{
  "head_dim": 32,
  "norm": "rmsnorm",
  "norm_eps": 1e-06,
  "rope_base": 10000.0,
  "attn_scale": 0.177,
  "extras": ["capped logits"],
  "beta1": 0.95,
  "seq_len": 512,
  "doc_mask": false
}
Each number is 128 + 24 x the weight over its row's rms, rounded and kept within 0 to 255. Layers, rows and columns count from 0. Numbers have three digits each. The size before them is the row's rms in percent of the matrix's.

# up: layer 3 MLP up, 192x64, rms 0.232, rows 148-178, columns 0-63
# down: layer 3 MLP down (transposed), 192x64, rms 0.201, rows 148-178, columns 0-63
# gate: layer 3 MLP gate, 192x64, rms 0.244, rows 149-179, columns 0-63
up148 102:116090096151152118113126119135132062107139114153099129121149149187151120117156130131087162084133126118131126135165146176109088171132133138120135118096084092119140127128128094137099117139112128
down148 103:195106111115167105120162129130123152150139182095111107107108154134168166134168112151128127117130135069114092135141116110125093146125132141157139086119106116143126134119158096128146148148111108
gate149 103:123151116092107127141111137102129179107170095142107178134110115104125152141114083131159139154143090159134121102126164112136137133117150133091145133107109087090130094113143157151133142160170158
up149 102:132125142120087146137128161121074127130116142157099135098111110107108105175099130133117121115082168126116142096141105104174092161115135136100109113093104133141153155149104128107161128112178099
down149 104:136158170146113109130126130105173146149138097130108143166082110107131104138157123128136165147114105116122145122111080114129138086096142152125173131073132140119133077101141160106155116087140130
gate150 098:127110145130122166137124116115147138119116106150130152164099141091112127124107137125111129163161124145096145130104105147186119130070116115134153098161116145165150076074114113129096101096100134
up150 097:120144131106142115122168165135122162117131085140136108132124169107157115086126118124148159093084136140102110111153139152129166161141135099112099116123126118086117150165104158108168135159150074
down150 094:198138115150156128130138123125124120174146113151120137103115119171101142135167116085134135146126087145094150139122128106125099124126100170144151114106081130134127109137082122108121124127060141
gate151 107:134140163107122110148146128162135118163118110145164157128138141101120132130088094098151143167104171118141140157140110094163118133152110105168099104119174108147098081122137105172116110131132096
up151 111:147136122138074151146137120166118134127113118136127101163117136129130125092085104170145079101135095144180112204121131083102112112114110098141131112119131111147091128106103118135140147135135131
down151 101:117176094126115139129162146111121124108167158135102162132147148107141160135132118144105163108101139111138180115119150151099136119156096144120158093113091156112129120111186138135109099087107163
gate152 087:124092104125127135101119123141133089099124146145105128106129133152159120145136092131073138111110150131113154115140106127093115139089141124180130131105085112159142212091106104134106109137144141
up152 096:140089089141108135126110136147139136139115116195137158140170117130125129123125141089171082128159134122176100139098099106102146157137130119171106162132145103121133131125133120154133147071146160
down152 095:121114102101146109123132124116134121095080147105118099089173127116175093145166109098154147134136149112143120130086118118108097113116115132120164178139102140142115111091159118157137156097175140
gate153 085:171114164150118132137152162129142128174146128160142180087073109165130135120137130150166146132147137112162127123135076099145146174152114123142108140151144135112097137114118104141088146142150118
up153 091:126107140102130135120085158134160139148138103112120164087143153110110093121116085118097116080136129090147105156107071098165105150113134157128124139111143132122150145081103099130143104140164139
down153 097:090143129133131143155113123140151146137183080135125110133173116110146129109143090106100080084113119097127119144151115124089110138146170120106131080089134163112130155121178150107120129131128140
gate154 103:077149134116086166160101108117151138141152117126162144130066111127111165139112151135147127090101096098164098152176094124105117157130138135143137096158134118144123129111118147158106114102135107
up154 108:143122133138119176108136107147128114149087103148107122100127123087136134139091117113116106106088094121108137158096130119117148075127096132095117105135068134124089077101132152123098160132119102
down154 101:136120112099123150121119115149107133131103142192084094113154180149150139149137133114130090122097127137132128143138102114146086154103081110142124150132149102136115185115131108165153132097134083
gate155 107:160139106135080132150113152179102130157138122123147179125123109093091147118131095156107103108146100087093141171101115111097138146139132098142120160137119138153155168141087134118139099108124129
up155 108:118170132125146152121091137107136155164142078094135155105102101117146141115121195148135097152117129119134090135194156157118100142147133123159108124147128175127129113120141151107123142095145139
down155 100:170175104134100157126131146128103111132162125132183173140136135115135096131117162174142146076142131092129119125135131115129096131115133124121147164142194109136165156133119128101109110089125130
gate156 090:102092141134124114084169168116127105130087108071151120161093120136160118150156117084114142117132149112111096177122113118090117123135105126158118163171145146117124097096104119117140113127135110
up156 093:143116116127104125114142130114119181095119107119083144122171125140138127124076066115157133133137094131132133140115164154155133115080132162106134150123145119078127140127140181123097124155137170
down156 094:152156097153073140134119116083090183114120140119115128100096151108102117131107104137164123154146094122139171109122109122140117130129118164123081099128107111170107109152083135162120137140136145
gate157 091:116135094127138124130105079134096119166127149137154091118127109118083160101103171130135085116139168141115100113145161135153144069119139115127117144146123149193168158130128130138139125145140151
up157 088:153084098110184128169110178170104115109139112154160114135131145133161110119136112112137107106133097171114137107138142084129160109147099124119122127151116152167091136168157116110116130095126136
down157 094:124164097155110122156159085125087150108164137129122142123148113122147152128119099145101134139092092098142159077106102103097103102094120156125147156134151119154113081157139136115138132092096113
gate158 114:132178152112112101146145084133157145080137142128112108125140110140097164082139082140116113155147123148123145158121096124160168143165158100145168107107097113143130155121173137121124112127156136
up158 103:091122123149119145128134159095115136138111124142195125131120140123157155102117183131143145141122187111113061151149139125124115166120089125132116135111167134095142175109103099116130127120147121
down158 106:167118123125157158104145129127175137084112139137132123165146164143137109143171119098147124147155153153142142151121187135162140159136140115153140185117115111150173140096149137108097125097148130
gate159 108:154149168117135140125156144070124115183134095132118128123078121116162108166117133157119110140145126156109113117156172117150125112085101118096160107108103138121152114118109137160120076102128144
up159 113:130114132136172130109116108183147122120173104159104139112140103127143138142109145110157117118149082087164116098145101124114155123128091127130113130138122155163129174115139148164156075118137176
down159 109:138094061094143133111110133099082151094110101145141128114083150105106136130099128113142116089138146142148091129126124121152156176153088170142143152160105118159116143120127116118117155108123104
gate160 098:125139161163133123156162130105112095104176093127085087123137113135131086141107149116114158155128106177101169135127096106119183119089105137097107113146120166118128137146121152109130122109134138
up160 093:159117128105138110130125128145140104097122121139129151078104102137147065127107159108112117171134121154155154160133132109103145101147157113094118158164100163113166104164110127148153160136136170
down160 105:139132126140119131075111141104125147132127163159198134093137136160147165126113147138134155141151144106176137169116138140091147120140116137131126170200138162141099121132137169139135125132145142
gate161 084:186147163128085108150152123151178155147117132072144149165133178108125162148116136138183129129154153150124150153125160149114149092121126116110115122144150153107119156139139146119132098128123128
up161 098:115102123102129146097126103138110167099135118156144112114125090160128145146123166106122151144100110132116107152123095114171129176161127139173148137143138066082161150123129156089148136136135101
down161 096:154119111082118139128147165159170149128126074132148131153176146134108165160114163117155175110156114150150116121158139128112165157149108134125141149127144134119137151088092148139117119112117080
gate162 111:132104133144101132093186157105156133144114152116129139165125177123156151136126151110149146143115115140119115181132133116116091164101128082127144099106148136172140082143111142138132080093136120
up162 122:115083112138129134091113103136133135145140100088153138125062147161152140121159102068117145140153148100133145143113183158129110116159113100144126152112137099135137140131085122127129100106142090
down162 102:111126119116125170173117121118136108115117120135122112121139164106091137107113176121134104113123148136108101098093106146128132096129111137091155152148070182075119159143134145086152094129153132
gate163 112:101151153109135110137162092134111131106157103114117086120107111081116145085095129142171154133135083117090154125146141100130117131156132143137161147138131083159141102107128145117116129106067154
up163 106:144155128154121124117113171077130117137157152138139154146134179142123094146111159129145117146139162156134125137119151134159163110151100085130123132100110159138109153184155151117099105135182100
down163 108:190138140140096142136111140122155165176123151110106135144133119159148171110095117105093108138144127077111112077097129122089131096088141136142122111116121142132102128126123099112159091105122154
gate164 099:141134168116103134138144167100156137101131133137095138135140103098111128146126100121124159146115143088072133121156131150093109168102114105091108108115117096176137147125139088113146095152089165
up164 103:151129104155099096128115108122118138141147138149124137169111178162110124140129109118146119133119131157132094158119085090164126121108134118138097116114135141129172088109140161121192103190149129
down164 106:134134124135136083108085115128121129164099134170141162134118114139131154141170090122169111136124149142177138116116153103099131095118128147072123112091100128125132127068104167109103105117134145
gate165 098:136114160127147142117168170118087121170121154112104112138115129092131102132137140157118133147180105139151153145172155119078078114126166138099128113174135167142111121165143140123105130115121137
up165 096:157095102189126100113119156139088118153153142158156116145126122120106128172155112156121100166099116159135129138111090099143153110124105125098135092145148077131138136148114126131096126144169160
down165 094:114144117148151155144098102132084127075162142141140166102107107136146109128101146170093153117139147147103145109146116152120141101105067141159118127102113172123112126094146107139155104131092105
gate166 105:148144136104159122147107156132080099170112139099166101081097130139152097142131105138182147105150124119153140117176105072116127116140138127168129129158138120138109156087143155106132125116120116
up166 095:126101141139074104155120121145099111121092146096130149124120149131160105136089158159110126116127073145104160146139119127097120060139134145118100128128076172118152163125142102122131109137134153
down166 093:154130150091148130115116097158091098129155132089141092146120145119122158149127125139165149164114131123112132134129145173148103086151148093143106153108104092146123076093093155105131152116146095
gate167 089:154129132130122160100154132127160116120109116072090134146128117076120165145126108102118108135164177109124133130160144142123107157163137104116094127124133182146162123133072102128163123152110140
up167 087:107136170158120124119140134133102159123131098065139110112139149108142142148142131146110089096115102110121131151167090130155163127138136155170112118143105147156146113153103124073141090119076119
down167 092:150149154121160105103160152155133124122100118075157126152136152157139137128143126124074143140105133068100155145147138112140160129117096120161156104132120130164102105067132122143161131138096127
gate168 092:115142106120144139125090117129125148145135087114143159106166130175083113087167168105128124168164146136092123130139108135104083143120106109113132182122129169144141121149151106147119099092135141
up168 093:144138117145157151173126073102115147132095121112154134140118125120128144091115124123104138125160153099148126174089109114124135135126111117126138037112112143162139136097109129148140152135074132
down168 088:124117127112086090117158160148146093101149134142118133091105122143119131124139165130104107137128156159163129078112083153156127132144114146127176143155111128168183149092162141121117104112153133
gate169 106:134151152150143115109123162150100112127148117107119151158116120117086138169090126123131136191115144175074139107113148093182108138124146107143120110112091126171093126119129168125136117149113134
up169 101:104133144088158167177112114142128126114110129158141141075110137143172091142123162116153143114138134130151141158157152145083082154118148124145156108115158122129128141169094102120134093092131147
down169 101:142160143117129127136087142113129113113126079152128126143099168150117132148070167113124107104139138119153201104130125113125112144145132130161096080129125106091099101136102161139151097129101126
gate170 105:138108109151105109146131193124104120149162128114083166102113118198102094119118185166119113119139172138098140120139151093146123131124142105148124144127135145160128139131130133157096146113114124
up170 102:114140145133108149117120121117157141118104138174133092172130134108156139162154088102142144143103110164108163120120070149148117145110160149151142102136131065078109150118149099128142099128128118
down170 112:140099142112151110108136156121190121125161139116152124125129170109115103181135107115097120084131137125152116188115118163112148148102157120171071101133139128119128144089133154134127125136101139
gate171 090:110082138157135136142156125140128101102129125103069168137087174114094120152140104112125136117158148166091128119147099099115136141095077126153134150114090131168114103147137150113128114097108118
up171 088:116162141088107102118128144149147150178130107163146095131141111171140127143124155122139126157080135093144134141104116142167104131180148127134076135151180110106163123115115088141128105121115138
down171 091:145153085126136135129093141139104066147113137100114096141106157098114097140202149137127162117140177119085127154139119127130131117131144149133127098105107160115101136172110139104151118146139134
gate172 091:126139111117118085103103102160124113106097092152127127122105122148126120151134102079103161143120109128145177117131150150108154151084155192144153152117152116157114165137155142120098103095125143
up172 099:081127112142091125126143087157118109172132156102131108119102117107170140130107144158128130059130165144118157124128123140122111165119144145084150167124129088146125110174126094134105112133146148
down172 095:139151076166105104164156137091183142102156098105152139138136138092127148103134151106132149120122137143105154138133121130134152140100131119143136129098156109155095102148192153159127150093113114
gate173 103:135103139089123158098166155062146140142130106159103171128151098174101190124122110139142130131137140130164128154113114140091123159153143161143126158136137171107109128110137128138132103146136141
up173 096:122129110113143112131146122139074101092121131180106128069118123131125166088161100114109132143099115112135106111127103132145141153166164117139096118167135117090144143172137109098121131089163131
down173 095:116122172131171136121118140136177102125100142104117155130131121113136083093128118132104155086145113173104120112174118137120156145150155142124143119099081133119134094155090122151079144106092116
gate174 093:119159158130100113127099090156134099114153120152078142130117102160131146092135158117136108141170109122120099106120082148138112070162170150117174132110109144157134096149095137114124144131136117
up174 101:139127122087127195160127136119141104121121147132104130159119123070103139155134136149096132127116097126089121154098150120116139130150127133150049145137148119125091120092108149118124125093122171
down174 102:123134144131127216130118143143126147125150130155111138143107184068097131088113129091146174133149126146123107122105111163118085144130166114113124135136144135119130116123144142166107091121112132
gate175 091:150136125116119109139156133105094148142101097093115085149095113113137157117127105108137142146159134136145131103130171131179163153160152081104135128112116111123166154151117096170156102116151087
up175 095:158124132122119181099169135086199166136144087145139115099102119127149105113136158116120168119144142108134130115120136136158147144162110135097102076121136108099148125128137113174145122142116106
down175 104:162136153143099130129111106119151134136110103147125115159053170117107137146105118184129126156147179067102140102106156131147147132103121145103137145105102139158112112128117163147127131108134123
gate176 103:145131130124087173110146104102135154106173109119104130127091120140126161160160138112055165145107115130114144098148109117163133154159139161113091176121152128126126145125158131119120125104104153
up176 107:137109161126101131091113128114083066130127103142151097174144125108125111128126114129111130128131108148123120119098098105134102161184104132087144118095094138176125149147149083092108140133141141
down176 101:135136112134102159193130151135160099094122121088103122105121126144146152090118143158120058115091165101101125093154111115119122119135113157074109143128122109119123131147144135136122154146137164
gate177 099:109164152117147075127111140120103167110108163122131163148090129113093129113145095148135136112133154146160147129165118130136117146171109120115136148061099125111110142163076116117090107117130110
up177 099:100134135154091108131131121118181162150105133150148107095124089159095144155124127118125125111113146129149092066146134145182195138120110109149135105110109100118105126143120091151138124134149120
down177 105:098131119158113104157075172108142144135100133120134102090158147120109155121096123179115090147124134140130122172155116112109128127168136117156120144169122123121164127152126138160179102115105159
gate178 108:140114161115114139105106103114132115141098117162118102149136126131139117109149141143115106091154134149131194134125084094075120129159135159179090148108151124123144090121133102107093164104129097
up178 107:125160137081204096121118104175154151110127108115132125146174101116112133126179135146113098154155119140118132082118102109148133104123144127114105143167116139111118095116098146115104099148123116
down178 107:095130115106197135148159121160153118109139116121141125144123118150108144125107102091104170189143106155129092183157146142140132093134165139139135131128154143147105116116139157159131125134084121
gate179 087:110120143123113105125146095122120088113164153136109151124110119131110106110136102094096177154083153115128118115146111122112108133123163120091176103113105169154148105127150163138160117111133061